python train.py --n_layer=10 --d_model=64 --n_head=1 --n_kv_head=1 --head_dim=64 --d_mlp=256 --vocab_size=8192 --activation="relu" --norm="layernorm" --norm_place="pre" --norm_eps=1e-05 --positions="rope" --rope_base=500000.0 --rope_fraction=1.0 --qk_norm=false --attn_scale=0.125 --bias="all" --tie_embeddings=true --parallel_block=false --init="normal" --init_std_qkv=0.0625 --init_std_o=0.014 --init_std_up=0.0625 --init_std_down=0.014 --optimizer="muon_variant" --lr=0.007 --lr_mult_o=2.0 --beta1=0.95 --lr_head=0.00593 --grad_clip=1.0 --warmup_steps=200 --schedule="wsd" --decay_fraction=1.0 --decay_shape="linear" --final_lr_fraction=0.05 --batch_tokens=8192 --seq_len=256 --doc_mask=false --train_tokens=97330000 --steps=11882 --dataset="wikipedia_en"
Each number is 200 + 20 x the weight over its row's rms, rounded and kept within 0 to 999. Layers, rows and columns count from 0. The size before them is the row's rms in percent of the matrix's.

# layer 2 attention query, 64x64, rms 0.142, rows 0-54, columns 0-63
089,227,205,242,168,203,198,208,234,216,210,212,174,198,214,219,213,215,203,199,216,200,217,191,191,214,148,182,200,210,192,228,180,207,184,197,181,204,183,236,213,200,197,217,206,200,195,234,164,170,164,233,227,204,182,170,190,181,212,226,205,188,188,174,175
120,190,209,199,169,201,199,204,196,186,217,216,164,212,178,224,222,220,217,182,192,171,182,179,215,207,183,190,215,181,228,200,189,200,255,168,252,184,170,230,208,184,196,191,179,226,210,208,190,225,214,224,219,211,228,206,206,158,213,194,203,181,195,187,194
094,203,209,225,175,197,198,200,212,255,186,214,185,190,221,207,194,187,164,237,204,206,182,202,213,201,151,220,184,230,191,217,208,178,190,183,182,208,177,185,187,195,191,228,173,193,190,201,168,199,169,200,233,204,213,187,217,173,209,224,212,190,243,177,180
108,158,237,222,181,176,221,227,207,205,188,207,228,204,176,210,197,180,180,217,166,154,195,210,190,220,196,195,220,196,223,163,192,193,194,214,227,183,180,228,219,179,235,188,148,184,210,222,202,210,188,227,220,206,199,195,206,191,190,193,185,190,200,216,214
128,240,188,218,199,197,205,182,177,197,227,216,152,203,220,228,219,229,197,205,213,197,179,201,161,183,167,206,172,200,192,240,178,201,215,181,176,185,235,224,190,210,176,206,206,219,174,193,227,192,175,223,206,209,200,191,176,184,227,199,223,205,209,191,172
118,211,184,202,202,232,217,193,198,188,211,191,176,223,205,198,198,181,221,175,193,184,197,176,217,179,203,223,167,200,222,219,165,196,219,170,202,154,225,203,210,205,192,187,209,215,190,202,149,225,203,193,183,198,163,216,216,192,225,232,242,229,214,204,170
105,184,174,205,215,222,194,198,204,186,162,193,184,187,219,221,167,169,199,206,238,226,197,173,236,217,225,184,214,174,167,184,172,213,212,192,191,200,232,222,222,187,220,220,202,216,197,177,166,222,191,192,214,181,205,185,202,195,207,182,184,212,238,239,193
101,194,195,154,191,193,207,207,204,177,219,208,177,174,198,172,222,200,190,211,208,191,199,248,199,187,237,181,180,192,224,222,203,205,209,222,180,157,218,188,214,227,232,187,223,195,161,185,203,202,197,184,204,191,188,182,179,208,183,219,246,181,238,198,213
100,211,189,213,203,214,177,211,168,203,193,202,182,204,169,197,192,241,196,207,232,187,232,212,217,198,172,216,183,186,148,217,196,222,168,186,189,216,198,172,207,194,197,200,236,194,195,204,194,199,202,208,235,261,230,221,198,200,192,180,211,173,198,177,185
104,224,183,185,217,210,201,179,210,135,209,213,219,205,252,223,171,217,235,193,180,217,203,190,215,178,217,190,184,195,220,185,181,196,172,186,235,194,216,217,170,208,222,188,169,221,212,175,201,206,218,214,200,225,181,194,215,211,190,200,208,221,211,200,170
107,189,190,227,189,187,170,189,202,174,216,208,241,167,204,181,215,173,221,214,186,201,193,211,218,214,204,205,203,164,187,192,183,182,153,201,203,229,207,210,194,217,223,182,196,174,204,167,185,255,189,226,222,225,177,194,184,192,199,234,178,193,204,225,194
131,179,190,162,217,191,212,201,214,203,202,183,218,202,197,251,184,195,200,168,192,229,196,217,211,221,244,183,203,197,190,191,205,208,200,225,153,197,221,181,202,182,182,205,225,216,205,195,225,218,216,176,208,209,213,217,155,217,162,182,171,224,192,220,179
089,180,177,199,230,162,212,184,200,196,208,199,224,218,200,195,214,199,186,213,193,219,169,221,163,172,237,206,164,215,213,167,209,179,153,188,187,227,200,193,173,174,205,210,210,232,228,168,211,216,196,181,197,209,174,234,202,202,191,201,198,225,209,218,214
104,187,194,207,154,199,211,229,212,207,189,205,210,215,195,238,196,151,196,183,208,184,185,192,203,212,196,232,203,197,200,220,169,195,210,211,211,164,192,193,230,214,204,183,195,206,160,217,170,165,195,216,210,219,225,196,195,200,223,209,208,230,164,248,178
110,220,178,194,209,192,200,200,179,240,233,231,192,201,172,201,218,174,191,166,185,228,200,218,206,188,165,212,189,202,205,206,226,184,193,258,205,189,242,181,202,188,238,221,187,199,208,216,216,190,189,215,153,202,171,187,198,195,199,208,220,184,208,215,187
036,228,173,165,192,186,201,208,207,209,181,218,235,182,197,230,193,191,204,212,217,182,195,208,228,202,205,198,170,218,231,193,235,206,182,244,184,186,209,186,194,219,220,233,217,207,201,205,210,161,179,220,176,200,178,170,189,218,180,225,198,199,184,219,153
066,211,203,185,202,237,175,203,241,201,176,178,190,215,222,195,170,206,213,203,196,186,187,212,218,231,192,210,177,188,218,188,216,185,164,250,211,167,209,183,213,204,210,215,198,190,147,201,208,212,199,201,222,194,207,165,252,202,184,210,200,191,212,171,184
099,213,223,231,176,195,220,191,230,189,197,230,182,191,182,206,188,216,179,174,173,188,195,204,222,210,216,240,222,236,178,169,244,219,189,207,168,191,187,184,172,185,233,218,224,201,205,211,205,174,193,223,198,173,202,195,169,224,204,198,178,183,185,217,192
099,183,196,188,206,212,225,231,194,230,167,189,204,202,166,241,182,176,245,194,210,167,199,213,195,215,212,179,192,206,196,187,178,234,216,210,189,223,196,209,235,222,208,188,219,226,190,229,214,200,176,224,153,222,191,192,190,189,229,209,196,207,182,185,180
089,183,207,206,198,206,208,172,156,160,207,224,202,191,209,193,232,216,200,194,191,167,178,181,210,164,203,202,203,213,202,195,190,220,218,195,175,211,230,245,234,187,204,163,241,205,213,218,184,225,203,217,192,174,203,224,214,204,188,167,233,214,202,179,195
104,197,218,238,218,160,195,224,183,199,231,210,211,215,220,208,207,165,208,219,208,175,224,178,227,195,186,189,182,185,177,201,193,220,226,198,219,217,182,188,194,194,216,202,185,157,223,190,230,200,189,208,193,185,162,164,215,210,220,212,188,147,190,197,211
093,181,186,177,188,181,184,216,180,198,256,194,230,197,222,213,211,209,201,210,189,223,225,184,202,194,231,181,185,198,226,224,186,184,244,201,207,184,212,190,220,197,232,181,210,168,205,214,191,209,183,159,204,215,179,157,229,198,220,213,188,187,175,178,211
112,183,199,184,206,223,190,204,230,218,216,178,216,196,162,185,186,215,211,197,207,186,204,228,162,222,242,231,171,208,200,149,199,175,186,233,193,201,223,214,199,184,226,156,181,227,190,209,186,217,176,187,167,213,206,199,210,197,222,206,182,194,220,186,203
098,189,216,228,219,186,225,178,157,180,203,186,199,192,217,193,216,200,193,174,203,174,168,162,231,179,184,171,208,202,185,240,165,216,220,175,175,197,219,217,217,190,183,210,224,207,195,185,192,223,216,229,187,188,215,227,219,204,199,189,222,221,176,229,186
104,212,152,180,195,198,202,205,202,208,227,188,174,217,153,208,209,172,205,182,193,257,185,204,194,205,195,196,229,139,191,242,187,215,213,177,193,186,192,220,213,196,197,187,202,199,205,221,206,225,195,199,216,234,200,207,208,198,207,182,208,217,196,224,168
088,221,196,238,206,248,229,208,222,171,195,192,179,200,180,209,186,177,201,187,180,191,202,179,202,214,192,247,224,210,209,216,193,219,217,172,209,210,216,199,198,192,209,180,215,170,195,235,185,171,188,180,162,215,234,187,200,188,219,187,223,231,170,192,189
085,256,200,176,187,205,188,189,196,185,186,216,201,191,212,219,187,216,212,210,210,182,178,191,223,191,196,220,206,208,202,201,231,232,231,239,187,185,196,206,211,229,193,203,233,215,188,209,213,155,177,230,191,194,189,173,189,231,177,179,189,207,186,167,160
100,193,198,197,225,180,208,188,178,169,207,203,191,240,220,167,228,171,222,214,205,178,250,173,209,186,187,188,210,179,199,186,170,200,194,175,218,230,218,228,219,201,199,174,242,213,194,213,203,189,193,205,175,218,192,219,171,184,194,202,200,240,231,202,207
067,150,241,208,184,203,218,207,187,222,171,197,198,221,191,205,211,194,208,171,212,178,216,211,196,198,236,183,208,182,151,201,211,198,212,163,221,201,185,208,197,204,202,201,157,218,201,204,189,199,200,193,173,219,208,221,191,174,217,185,195,186,229,245,241
082,184,219,187,214,211,175,207,190,209,228,219,210,196,169,214,227,218,196,186,196,161,164,218,214,162,192,209,187,202,211,187,214,195,203,216,154,201,239,210,211,188,210,206,205,216,149,209,206,243,173,219,205,220,201,186,234,195,237,191,188,198,199,176,197
081,178,206,227,179,179,215,172,199,143,211,202,216,198,217,222,220,196,185,178,185,210,212,167,219,188,232,190,212,175,207,218,205,227,212,164,229,206,200,230,199,188,194,184,208,178,231,182,171,188,221,175,204,171,183,198,228,220,194,175,214,219,195,218,221
109,197,170,207,237,240,181,169,207,221,166,198,192,217,168,196,197,168,196,198,216,191,203,217,180,226,196,224,190,232,202,220,215,191,198,232,189,221,197,173,227,187,211,224,204,179,179,248,193,208,176,180,208,239,179,201,201,190,212,192,187,198,188,168,184
164,164,234,193,225,171,196,199,193,173,211,189,204,207,217,212,201,209,199,201,166,187,201,209,206,190,199,217,181,187,215,173,213,171,217,206,252,177,202,197,174,189,198,195,205,190,220,171,238,252,234,154,196,173,209,214,199,217,180,200,213,182,213,198,213
107,193,207,177,246,199,199,176,197,201,180,167,230,209,181,185,195,198,195,203,194,195,207,203,234,210,215,213,192,169,191,159,209,200,198,210,208,234,201,166,185,211,181,213,233,199,230,168,182,238,224,159,197,179,223,243,194,191,207,193,197,227,213,209,209
157,188,169,176,220,192,190,187,190,221,217,180,229,213,184,205,173,202,196,194,210,220,214,233,190,189,242,171,190,208,181,176,214,217,166,228,204,173,227,183,203,188,202,186,251,190,205,177,230,198,226,168,177,185,195,227,224,225,198,182,184,223,206,208,196
127,216,223,251,190,202,197,209,213,207,213,221,203,197,234,163,219,226,171,218,212,194,188,181,162,205,186,220,199,201,229,206,202,172,185,203,192,204,170,186,179,189,172,205,198,152,202,198,187,161,176,223,211,181,215,178,214,197,212,196,203,220,203,247,196
101,199,199,200,201,196,190,175,216,199,163,191,220,220,199,212,203,210,212,182,179,213,242,194,249,255,194,173,205,174,208,176,152,216,162,233,171,194,227,202,215,191,187,198,228,195,214,185,193,192,199,216,228,195,212,194,199,197,167,201,178,205,199,189,197
116,246,229,214,185,214,182,222,223,207,218,236,178,178,198,168,215,206,183,218,207,180,212,220,213,207,142,224,191,190,182,214,185,190,205,197,213,222,166,213,174,217,205,207,215,191,193,216,177,204,194,199,204,213,211,178,186,186,225,201,209,163,175,175,165
123,188,205,180,223,217,209,214,160,183,209,188,205,192,200,227,208,187,211,178,193,169,191,220,194,182,239,234,198,170,190,207,194,181,224,172,194,182,267,205,197,195,200,215,211,181,175,185,221,187,200,191,179,210,224,165,199,206,216,190,177,208,231,237,203
115,180,189,189,175,237,206,177,180,192,197,213,175,172,219,179,227,216,191,220,177,222,205,203,218,215,187,176,226,159,223,227,175,194,218,151,224,204,185,201,201,202,204,179,181,180,206,188,212,215,222,214,191,232,190,201,190,202,220,162,218,218,227,211,230
126,191,192,190,214,185,182,205,202,174,182,230,178,235,221,215,196,240,191,169,194,206,206,222,192,224,159,207,173,234,171,168,210,218,180,234,182,219,189,166,190,172,217,211,216,196,199,210,217,194,199,176,192,239,204,193,201,215,175,214,218,184,177,223,189
104,132,193,201,235,191,185,180,206,166,177,171,185,230,174,197,207,198,224,205,193,205,229,199,212,210,208,181,182,193,196,214,210,192,215,207,211,176,215,201,188,223,197,152,207,198,176,183,218,205,209,176,196,189,196,217,223,242,198,234,219,206,207,226,223
098,187,208,194,191,198,191,204,201,239,210,217,201,195,159,213,170,182,151,179,185,224,215,235,162,226,187,184,211,241,195,194,174,222,173,220,161,214,189,221,188,188,212,194,190,205,192,258,202,210,212,212,191,176,189,206,192,213,209,184,211,205,200,202,192
080,207,178,195,211,205,200,193,217,214,192,198,180,225,174,233,178,229,196,175,209,207,227,186,166,222,186,176,204,238,217,166,180,205,175,178,240,190,188,233,189,158,201,221,195,222,201,226,212,189,234,186,221,162,188,201,212,201,218,215,200,198,208,172,200
120,190,178,180,233,163,199,214,179,214,203,184,215,186,193,216,183,189,199,198,203,193,172,209,210,192,209,183,184,191,156,204,204,207,176,226,196,191,217,174,213,212,210,213,224,218,220,160,254,232,206,189,179,221,164,213,194,238,179,187,204,218,185,236,206
106,164,203,232,214,166,221,213,202,188,193,210,195,217,164,190,226,202,178,243,205,198,213,176,193,172,213,218,204,226,187,186,189,219,221,137,186,211,187,206,180,180,190,187,185,199,209,199,205,207,202,212,221,222,241,245,183,178,223,198,196,195,193,202,193
108,175,201,199,208,211,201,200,140,177,209,222,228,207,212,212,201,183,212,224,190,161,191,161,158,161,222,212,211,207,192,194,168,177,220,204,208,246,195,226,213,209,196,201,180,194,201,198,208,198,237,190,183,219,192,202,198,203,199,167,199,201,201,220,234
052,167,184,191,209,207,211,197,159,218,200,202,223,189,169,187,217,198,216,203,207,200,199,201,150,176,227,210,182,233,213,187,193,165,224,226,198,206,232,234,214,193,223,168,170,225,217,221,175,218,192,207,172,188,196,233,202,185,209,210,218,192,234,206,197
094,184,169,180,173,213,261,204,187,173,166,206,212,191,216,230,207,195,194,198,197,212,168,192,183,209,219,191,184,225,211,211,208,186,217,230,178,202,208,213,231,193,174,193,213,200,230,224,198,207,214,193,163,179,188,221,175,202,168,180,245,194,205,204,184
081,192,214,210,181,201,179,201,228,239,224,173,221,214,238,203,189,213,186,188,155,221,221,203,206,222,185,210,202,183,194,217,183,165,175,221,202,179,224,163,205,227,169,221,177,206,166,202,185,176,227,222,204,199,221,177,179,171,193,200,209,211,216,211,210
053,210,199,168,202,188,167,194,218,231,182,194,204,205,184,196,195,178,208,193,251,222,211,242,173,226,222,197,194,207,212,178,207,213,173,213,233,189,190,215,190,198,200,174,193,233,185,162,185,204,195,182,239,210,193,227,201,222,195,220,176,217,211,173,233
089,214,177,205,205,190,230,214,215,213,197,187,142,218,201,174,174,208,196,222,177,227,214,192,193,209,158,185,202,223,200,217,193,200,185,191,212,167,184,154,189,201,215,210,212,199,218,238,239,208,197,213,193,200,198,203,180,189,197,255,194,178,180,188,189
091,175,190,196,184,195,250,212,187,192,180,194,210,200,192,227,198,197,220,182,216,225,186,211,166,206,219,169,194,157,191,197,202,184,209,205,174,244,206,255,202,192,202,208,185,212,201,209,188,170,190,165,207,224,167,191,201,196,174,195,228,169,188,224,205
037,171,185,217,194,187,204,184,213,141,160,195,212,204,182,202,193,159,198,245,221,198,212,192,200,192,226,198,212,188,206,165,194,228,202,148,217,217,177,219,210,191,192,170,224,182,205,204,195,183,201,188,241,173,205,215,187,207,191,206,182,220,197,205,190
085,198,200,214,195,182,212,179,209,157,212,189,211,176,211,215,193,194,200,152,194,215,218,193,224,217,224,170,207,167,215,208,193,233,175,182,229,209,207,234,191,194,221,181,223,193,223,169,168,195,218,178,188,173,173,187,224,235,188,198,223,220,193,227,213
# layer 2 attention key, 64x64, rms 0.146, rows 0-53, columns 0-63
153,187,230,205,175,193,198,210,198,204,204,213,169,169,195,173,203,210,158,201,198,245,181,203,190,227,190,199,213,222,212,203,189,193,214,222,192,211,190,221,194,220,217,234,173,193,166,241,184,208,159,217,192,176,225,232,185,169,218,210,211,214,213,172,182
143,166,202,233,176,178,198,229,213,196,186,194,204,189,200,227,194,214,169,220,218,203,194,190,188,207,189,172,239,189,189,218,221,220,191,210,214,195,171,198,216,194,184,227,203,165,168,212,244,201,170,216,220,194,228,198,169,227,190,185,175,235,230,192,189
151,173,189,232,191,223,172,217,233,183,209,233,180,163,218,191,216,203,183,202,214,220,192,244,204,210,188,204,206,200,220,175,180,179,174,202,222,210,158,215,182,239,174,221,204,220,185,215,206,214,153,184,190,187,210,205,192,184,219,212,210,198,204,177,177
131,253,201,163,210,192,194,167,182,193,176,193,174,176,196,203,173,201,217,206,209,223,195,185,227,206,203,234,202,196,191,221,190,211,224,182,198,182,211,195,203,217,221,183,188,234,188,185,240,226,215,168,158,192,218,221,194,199,217,190,213,160,218,190,221
097,218,208,239,186,221,203,157,208,230,194,206,191,169,170,169,207,197,191,201,196,204,221,209,186,199,195,179,215,195,188,188,199,210,198,196,170,235,211,200,204,242,216,194,211,184,146,211,196,225,222,226,195,205,219,196,195,155,220,168,200,204,228,169,195
100,156,225,181,209,170,184,216,183,210,200,182,187,196,222,210,215,161,210,204,215,248,190,215,216,211,194,219,214,183,149,219,201,205,197,170,185,224,181,188,215,174,204,230,217,176,175,182,200,186,218,167,211,191,215,219,194,195,195,227,177,193,191,230,207
127,227,228,199,196,207,193,143,218,176,220,189,252,217,192,191,208,232,199,197,147,210,232,231,196,204,210,170,204,181,212,179,200,203,182,231,204,215,222,189,195,193,202,166,207,197,197,188,187,188,236,230,202,202,196,167,193,206,189,208,211,182,213,198,200
112,229,225,222,193,151,232,177,193,165,178,188,205,195,196,215,179,229,218,210,213,216,217,174,210,236,224,191,211,224,205,174,206,216,210,212,210,192,225,206,175,208,227,171,159,200,179,187,187,203,173,211,214,182,223,212,208,202,196,229,198,170,190,177,214
135,216,184,165,208,207,207,167,206,254,244,217,205,205,204,189,212,189,208,180,184,186,223,209,186,155,230,212,161,196,219,178,187,180,178,218,202,195,217,222,197,197,197,184,203,222,231,176,181,189,226,184,193,215,158,188,222,221,209,206,221,184,210,209,203
085,196,213,214,190,197,204,178,205,207,188,205,162,228,216,210,198,168,138,211,175,203,219,216,220,184,211,215,193,198,190,165,194,214,177,194,177,225,211,176,229,177,201,216,245,179,214,214,229,216,212,182,186,187,223,241,200,184,202,204,181,184,215,195,230
124,190,146,195,189,216,218,179,223,198,222,242,159,205,191,179,194,226,206,208,200,200,231,213,226,187,193,172,206,191,206,193,163,199,188,182,176,210,189,220,197,231,193,190,204,211,196,212,187,195,190,234,189,235,213,168,191,202,216,234,218,197,227,168,176
096,180,197,205,200,205,174,214,229,189,190,195,154,179,184,195,206,214,174,206,212,177,212,216,217,178,191,201,234,177,193,166,185,212,181,209,207,212,188,208,200,231,189,226,187,187,154,239,222,210,180,230,206,192,225,207,214,168,247,204,204,235,201,186,186
114,206,225,157,211,223,196,192,169,213,186,217,187,230,221,158,202,197,194,207,186,173,209,192,225,193,186,238,171,207,183,208,210,184,225,208,184,212,222,170,197,177,206,185,235,197,240,165,209,206,231,178,197,219,190,214,183,213,172,193,216,201,190,198,234
097,205,176,214,194,186,221,199,199,202,203,197,187,191,168,169,226,197,220,198,223,208,192,179,190,221,232,194,233,170,183,213,202,233,232,167,239,202,184,226,196,185,214,199,192,207,228,177,196,198,223,173,215,170,188,202,186,238,192,164,194,182,195,241,224
114,192,235,212,185,172,210,200,198,179,160,204,206,225,207,241,228,198,184,176,168,203,199,188,195,235,162,181,232,216,187,199,206,238,208,215,190,188,193,183,234,190,216,187,178,200,198,190,203,229,222,196,204,176,207,211,174,214,165,182,215,185,192,167,220
040,223,221,244,184,160,227,189,224,179,190,208,201,199,186,209,203,236,202,168,167,209,228,175,183,225,202,166,217,244,193,195,180,213,202,177,231,186,199,218,198,203,187,175,193,210,203,226,202,214,217,206,195,193,225,226,175,188,213,182,231,195,195,189,228
055,201,219,188,225,189,224,195,211,171,199,175,202,199,189,235,185,224,201,201,184,198,223,206,199,210,224,206,174,211,209,160,212,210,163,191,141,211,217,226,212,172,231,196,241,201,186,215,167,181,223,197,203,208,191,219,194,203,176,187,182,169,215,199,231
090,221,195,200,197,167,204,211,201,202,184,176,168,201,169,198,181,218,205,201,206,208,203,181,185,186,195,181,208,218,200,192,214,193,239,247,192,155,253,184,203,177,193,168,180,233,200,211,241,201,217,232,178,203,214,217,196,182,207,186,213,185,199,191,235
087,170,154,241,203,183,235,197,230,187,180,212,211,223,214,209,214,190,227,224,206,199,187,164,180,215,209,174,170,198,188,215,205,188,213,176,232,218,171,194,226,198,169,205,189,207,221,212,192,228,198,184,200,226,236,168,210,183,188,198,220,212,183,206,197
078,177,188,189,192,193,183,247,197,207,241,207,168,229,221,218,173,177,214,177,230,207,204,240,195,221,200,200,173,182,211,219,189,168,183,208,207,174,190,173,186,211,208,184,166,224,192,197,238,227,178,195,195,212,228,199,188,226,221,202,200,194,207,196,174
096,175,203,211,180,197,180,216,202,223,168,214,199,210,227,205,202,221,175,199,205,227,194,209,168,190,193,207,217,204,208,233,165,215,237,196,221,193,186,187,254,196,188,218,185,188,204,247,198,202,194,199,225,197,251,169,198,175,184,173,203,180,214,179,194
085,176,246,221,191,205,201,222,206,177,201,233,185,158,199,200,185,196,199,188,225,151,194,221,186,218,185,208,204,222,236,209,170,191,183,167,214,197,186,218,214,204,176,233,205,205,188,199,187,208,175,223,228,168,209,213,199,199,212,211,208,149,211,204,193
090,198,160,208,213,215,220,171,198,153,193,245,181,189,195,213,201,195,201,183,183,216,183,197,228,222,198,189,210,207,243,201,226,187,157,230,164,207,191,195,176,174,201,202,215,192,180,170,201,207,189,193,198,241,227,187,183,201,173,214,213,192,190,211,178
076,180,192,190,175,186,183,249,185,207,224,177,199,238,209,183,200,161,233,186,242,214,224,221,192,200,184,226,188,174,177,201,176,183,200,191,211,213,182,196,205,238,207,175,195,203,243,206,213,216,197,185,190,221,207,158,194,211,217,185,215,196,200,216,179
087,180,215,192,209,225,190,214,236,204,179,200,224,237,204,194,249,212,229,202,203,144,215,201,206,177,209,194,184,169,202,181,204,220,173,190,215,197,226,186,207,205,203,196,201,192,166,165,179,180,213,193,218,177,190,169,232,212,202,236,204,187,227,193,205
083,196,205,213,212,198,212,262,191,209,171,171,210,211,207,220,177,215,211,247,222,157,175,185,177,183,227,205,179,203,188,208,212,192,195,222,219,187,186,179,200,165,239,195,209,226,211,179,198,196,193,180,198,207,210,208,193,215,177,193,168,186,169,225,199
081,184,196,223,200,167,207,208,233,219,203,194,200,201,183,220,182,193,193,162,167,192,219,209,167,199,226,162,199,221,216,189,194,197,189,170,222,180,204,196,200,176,182,166,182,213,211,225,229,191,223,204,223,172,199,240,200,180,226,164,202,204,202,204,242
094,179,187,180,161,219,209,227,187,199,188,234,196,200,233,233,192,206,199,202,197,202,189,192,179,179,213,211,187,190,195,210,208,211,223,168,232,226,149,207,156,216,158,186,169,179,201,207,183,229,205,182,220,208,206,213,213,209,226,215,200,213,183,184,174
068,224,140,207,184,192,202,185,191,187,207,208,223,187,197,193,222,184,193,208,197,230,186,183,213,200,174,231,200,178,201,213,210,198,239,222,218,204,213,196,184,198,186,219,171,211,219,199,203,188,208,161,185,210,211,166,237,201,165,232,184,206,167,235,173
077,169,209,192,207,201,196,215,221,181,185,216,181,234,207,231,163,182,212,160,200,216,218,232,200,247,195,172,176,219,201,187,178,201,185,192,169,160,219,167,196,205,205,194,193,220,195,191,214,219,196,206,219,232,209,168,196,230,194,216,203,199,209,179,172
069,209,204,221,208,221,174,244,196,229,241,218,170,194,191,178,182,209,189,222,207,183,213,200,151,173,182,231,204,198,215,227,197,183,206,184,226,195,214,191,178,202,196,209,185,212,206,217,207,175,186,178,177,179,206,199,196,211,230,206,170,151,185,222,188
103,191,216,222,189,176,215,215,200,165,181,192,214,174,227,209,196,228,188,193,217,218,177,208,190,198,226,150,193,204,185,163,228,191,191,213,173,196,206,220,197,190,178,210,209,244,198,166,198,194,207,232,211,181,220,209,167,194,147,187,207,227,206,195,201
108,242,200,168,217,231,197,165,181,195,224,211,182,229,203,187,197,210,203,194,181,182,205,194,180,207,226,238,176,228,219,202,213,197,237,194,161,178,231,215,182,176,211,180,183,207,226,198,183,178,227,194,179,191,193,175,225,198,218,207,220,172,197,226,213
107,176,211,212,214,170,194,231,209,174,171,216,188,182,157,171,221,223,201,184,200,182,177,189,183,234,197,183,214,202,214,172,204,187,205,229,222,201,202,206,210,216,217,243,157,191,192,218,197,224,214,196,211,200,211,242,195,173,189,189,226,212,163,205,207
114,176,209,199,171,195,215,240,231,164,174,216,199,169,225,218,188,175,180,181,194,194,190,199,181,216,214,206,224,213,203,204,211,159,199,206,200,195,159,191,220,218,186,218,174,187,188,211,244,227,188,169,224,200,219,192,174,227,194,224,200,217,211,173,203
097,203,195,236,186,198,193,196,208,164,193,207,240,164,189,204,195,206,177,223,189,187,178,219,204,230,197,171,225,168,203,204,179,209,189,196,243,225,211,207,188,221,202,222,184,183,173,213,171,184,174,233,189,212,241,191,196,175,206,214,177,202,172,221,178
148,213,196,230,179,166,205,236,193,181,203,189,213,216,223,243,192,211,234,208,207,182,188,173,187,190,212,193,218,194,174,223,224,217,206,193,192,167,179,193,232,217,175,194,179,186,172,194,247,227,186,203,208,201,204,192,146,232,195,195,182,199,200,203,198
123,204,177,197,168,201,199,242,250,219,192,208,155,183,199,213,144,194,179,191,244,210,202,217,236,176,197,184,199,221,199,207,180,197,161,174,211,206,162,223,195,213,192,205,203,212,193,222,202,221,199,199,187,197,211,208,195,188,220,214,195,208,216,214,182
115,234,207,155,222,212,194,201,188,192,183,205,172,214,223,195,176,223,221,225,202,164,184,214,221,198,196,231,193,202,249,209,190,176,227,215,212,186,178,214,201,189,208,197,191,222,241,201,160,189,190,157,185,190,188,179,224,189,192,215,209,186,173,205,209
093,230,202,234,196,176,204,202,234,208,191,205,184,157,184,236,184,167,197,188,238,155,198,199,220,168,175,162,199,203,207,181,211,245,190,207,219,210,187,206,196,218,177,217,203,232,179,184,211,202,203,212,172,177,201,207,195,213,209,196,214,197,228,188,189
098,181,228,208,190,182,205,204,204,160,189,224,220,180,218,212,184,179,155,225,220,221,180,196,189,193,193,217,189,225,198,189,194,195,204,230,155,194,217,204,219,176,213,211,163,200,196,192,204,227,232,212,184,201,175,228,179,221,218,175,161,206,231,205,216
112,185,180,201,213,230,207,201,191,218,205,237,189,156,208,196,208,178,225,211,191,223,180,232,206,186,218,227,188,185,242,190,206,191,204,224,189,210,191,229,166,221,232,182,203,180,202,222,149,181,166,197,167,192,194,175,204,208,205,213,174,201,207,223,193
113,220,205,224,247,183,206,173,164,193,199,203,228,239,230,176,227,205,228,196,207,169,211,154,175,171,193,197,209,187,183,210,195,191,212,235,166,223,219,196,219,200,176,186,209,180,228,170,194,209,205,192,194,211,178,204,208,191,206,197,232,191,194,205,208
160,203,199,242,186,218,205,197,205,185,202,198,174,190,188,184,205,198,186,207,230,231,184,196,179,214,190,193,223,201,200,204,218,203,188,187,202,210,196,227,190,222,189,228,196,197,138,232,172,215,151,227,182,184,230,195,194,174,238,216,196,208,215,200,158
161,187,204,244,159,206,203,202,241,194,201,215,180,166,191,197,207,217,167,200,194,237,212,221,211,219,171,172,220,209,193,180,183,214,189,192,206,206,174,206,188,225,194,215,206,196,164,227,209,209,167,218,184,190,236,191,191,171,228,204,218,196,224,175,175
092,190,206,163,202,231,188,177,165,203,172,176,190,207,218,164,196,192,213,179,242,195,187,205,208,181,226,230,189,187,182,232,208,185,238,215,228,178,224,167,188,214,198,185,171,216,200,163,215,192,195,197,198,218,200,179,215,237,188,214,191,228,196,199,197
097,188,153,208,190,189,195,227,190,206,198,220,182,193,207,218,197,216,145,201,220,227,195,207,211,209,194,182,207,205,196,224,210,192,208,189,228,201,182,194,167,203,188,265,178,202,211,238,216,195,170,219,206,175,235,188,222,200,203,195,203,211,211,223,165
043,196,175,202,203,193,212,181,168,167,206,223,180,223,204,220,238,172,211,183,195,210,173,205,239,263,188,194,226,177,216,231,226,188,207,216,199,206,176,198,191,201,199,199,174,205,211,173,210,221,186,193,191,195,230,188,186,225,176,195,232,220,178,209,199
074,225,207,232,200,174,220,231,201,207,221,183,177,187,186,179,234,212,191,175,220,174,193,176,202,202,199,204,212,214,192,220,193,199,207,211,242,209,154,187,176,206,209,214,162,216,191,226,217,208,204,212,173,162,236,230,176,199,213,180,188,213,170,211,206
076,231,186,177,224,194,201,185,171,223,193,196,200,157,172,204,222,200,191,201,200,193,206,192,231,205,180,215,241,196,176,200,234,229,187,176,157,218,199,203,218,200,217,203,206,175,201,196,210,224,218,199,231,211,148,215,223,233,194,190,186,180,196,194,227
054,187,163,215,197,240,203,134,224,186,224,231,204,195,203,175,201,192,194,208,195,220,187,213,184,202,209,192,211,188,219,163,213,220,191,202,196,241,191,243,195,217,187,206,216,192,199,178,186,173,192,205,211,192,181,219,166,189,199,215,200,248,209,193,188
082,188,257,173,186,195,224,187,184,196,165,165,228,181,217,210,226,202,224,210,208,174,186,190,217,204,202,210,170,202,167,177,210,208,225,225,206,224,198,207,230,212,207,185,222,185,183,185,185,223,213,226,179,197,185,213,227,173,180,195,222,191,212,169,219
097,212,178,242,206,197,188,205,223,194,196,212,214,220,209,158,208,182,199,210,186,152,206,141,197,171,206,236,173,223,199,217,180,203,197,172,210,176,214,199,170,185,206,208,187,194,216,219,184,217,211,210,213,188,227,197,205,197,203,238,187,212,204,242,196
033,216,216,206,230,224,189,186,178,202,202,203,190,210,220,164,188,242,220,218,202,208,206,190,175,183,247,218,192,181,212,241,205,175,220,171,244,199,210,219,149,182,205,168,203,216,193,205,181,201,188,193,185,185,216,206,209,222,225,200,199,210,182,222,216